Each number is 500 + 50 x the weight over its row's rms, rounded and kept within 0 to 999. Layers, rows and columns count from 0. Numbers have three digits each. The size before them is the row's rms in percent of the matrix's.

# layer 7 MLP down, 64x256, rms 0.225, rows 22-43, columns 128-255
098:403517444493514489455495489529555473438494547510492547474456524545474431507471501551543461455503496499513506539555470534429568513590499526362555544456572488418568586523521493476416427482445535531490612455474504470459525557496408485535470517525468550503518501466427465493534480472513494435487466556551492500481560504498411420521405552505545505540480549460480441558497486645484566518580
098:479491487593564430502576494521503455507559450533424542519473459514476494420478530551557565533574473447491496498491490473530481493470439496429532505526481473511455545496455488450432540501458373529430514474495465421422459425498471466504520545512442588423426513440577528491480552603561540466490558520434521583547498508587557492525463453454496513463469515369498486554455437500540592541430
096:453558450458518425379470489504548536547519545505464485478551549518499404534491473486477495547639531529462465510481535598561395475569583555484477485471529501509567545588462423611474459438487556473509547499567510401478472455468540556496513519436469556463576522456482529357509518409486472501569587559453497369424555556492489500491540429485466494475386480553565465517471507522527517475570
102:462557553470540502564543538493535556451492401487492454478505443390532499512476448484457453586480553440478485530550533515511459467514464430510464506489458544421539430546481479488558538501491480515592468466459509544471570515539503533549405438529626462488451527483505425549468530405440552561477522520520468525505559489534508511624438613588550450599513548394376444518538573487392411506491
104:498465416451512389429484492536557622494534546459453522472541526490444453504506527563506478554551518494496451523559442588458430513517391585468523514453527478576386533517455442534423508524491460511409470411553475402473498548538528492509536514517451541519530566606386524435490552530410373510566513492624460463418467551530540493465519490522536528430517480521524489538501438549478505527561
102:539447525457446526577418542397526458493420457529493487517525497500516500479502550495571497489521443451440532449437627414504449458489470502473461467497490487495383478487663488402479423434448621491518507497561419488466405525493399499523531526513537368527448473466578459443451478424448457484532487529557543576553505466456505511616441479462553466468463515588542567518550530484535578498536
101:511546582474516488430515546518551536398591486494462485482498451400524477444592463462504545504596554529507501445565464425538517481483536498414410479549369466526521473520574630553481482399497538508553393568453515560510541506494562489506536561532437457472567575476462549547481521497476469519454490486555501517556502452512552480575433498474522518550530500575455445484458479513580465549507
099:444546555579422477383602466508524429491511518520555561528474500563485557486570502530529548566567561535475496556600544581534467477481487396593556503427542492412514476476489566439498560482471624641493448502462483493542473480443560491462517506485430492460567482485497482508525494503517513415443556512481627395504466579539541522526552450475482468483521505525531535543459430516535471490538
110:443477524469482490463481522487546510521565503451474471526468448426442540489511462557465480488535529623451467433530454439434384591438543529459507478451529414425567520476438538492561449510428506533520434596598468502579541536500449511435454476385404493486426427466445430486466503494495469532514461452478523523515446539432485552510554436497463543461541461443512470486489478501548479421541
108:511578468496551431543501557534489472525504480534587524427405509467595568478491594507493485566551506551500464492412483468504495593396502467449475531554542517482462438557449570550491452457556587562555487511522461424466453460435540517483556522544440524445461570472521510604504474493482567523517470494537390584516521415424541530561543477455601496490451506492413491479525441431581478533549
094:386553499425506534530516532562457437536559527475627492491432579522587489467517509501481487402497491463538518478448541513446520503459514529502529516502496528599475494437425499521443550520515515418446535493478513542502451588540467604580478428431601509493575444495454426578543495483532594570486543517434502477563463480477522499454443518425623586573488475549493476417523489475549453469544
104:513432493624477540475554468518431522456491474575403540457531532455561570525513500607457537484576446437481520613563464600489467504557492437525535559511492532550611498520445556501469532542523569496430511491469529473501521524426628531551564503427445593497584509579460474465481514470477422475489473536469626537566553497412494519560537488544521617544515507437516483533404546523598491467518
094:527574446470426475447455438507495518500385558521542492613572476495459550535464481486538482497481424544427403511586401505427617485475537473532477500421459527427513493409588556587589467508404526478520536522478457514451489566490469428479496486445497508571505477546427498515441521507507414518507616529545608556464428531543480499485533554512517419485519503409515528540492488519387549418522
088:463527506496529482530538534456511481458462483428545495560463540523517463460504503462447568663529508434563516496549499539575462522574507432536511472556510441406499507589411466596454468476495533431422525514461411476442501563470456478505517495567549572490439538515455470583555493469528524475533437494482561557303566506622514507500511484619500547509460511556441494540462573518506556518460
094:542558555507532466530612463529458431513468599491546471464474506535478492397574457497498451542587508636519471541521503547524448428479457490492480482493487512425515520554510540476487492467503455651539575468467506438462545445418546540398505462558596532460566473549470493518602490565441473532383419554499541484459431448468485458509456484460542572489519463492461482483447516577517543504571
097:492523558547547458435399524532465469533474492548516519538521496487383386505474496504456486492487483473439481437487489461516468586532443474544374400481473517407590479586529543466565530522445490480519457487538468492527567587413449445539504524456449505450443488477496528493434503486441578520524500499469478518435599442483512452446545490539522527609495484520537484491411546576438582458490
094:504432579479569488509583450508580500440499482458460630559541556509553460499451484490474501453387527486516481572488525620514424516516504514493429593516561442449512447488471577489460515486526523424488444515441427492471447458386480497535507533458544429519472561498514576410508581553530440452544495536448534462442535448535500528518524613547503428493607498412472548495547483597506449526503
101:454507487550442438550461492504487575501468529507513443396525514624376579624464484501460404400569525504538511565468521487530555415398521562529420497460474483438530517396537511450471490511521465524475485599497504498392522530487497514503509514505453447522544572518489507496536424485486519432473545424508519417499522567507531508455497508550515427526492484558487508542577538524473489457490
099:510505536518458516487470484497422463585570467532451465487403414486602480480548490520478479456424622550550545439451511494479533611519425415505562566544538422609476451498438478517568496568538442513460471424429533494553508425525486483629410469551501587567444513487486525518590482522517585543468590528485440526419568477508513534464455425488452637393550492551497498512590478416427429520410
096:557510509481526536482431482458577464374553508630428543594529482515400451391535505503587516471503498410458461515543489527481468477508572439495405507500524526494574432405440482459416566518566492435479511485551418565511473559503565541451638500564420528531530545412536526455510476601410442441453480518612425541465559440524562529472442425491459514557571522565585468500502503532589477502532
095:514469534536477508530484528491514462556512546474502581482516465530474378502482480451544550487447526567496410421371485458498530487485496558518461485525568467559496492531533448437492551509502469495566511527459494544476520482497471520414563479433274489621427516438477514527449556490491428449601540525490483434369471522457558468555501423424518530467490485486479526496542493446499495458564
098:448528482562511449534528547543496469512536546441470483559524517486529488454565448500489572449526485467468437433422513491546466417430464581527567581416512539449444548524528480521490607547545519491584542525465549442551433458439498570328571467486617468522467514519500398544512490513555578461482519495487527563516526519443533436432471531444610504554433553514424502562549472428539500504487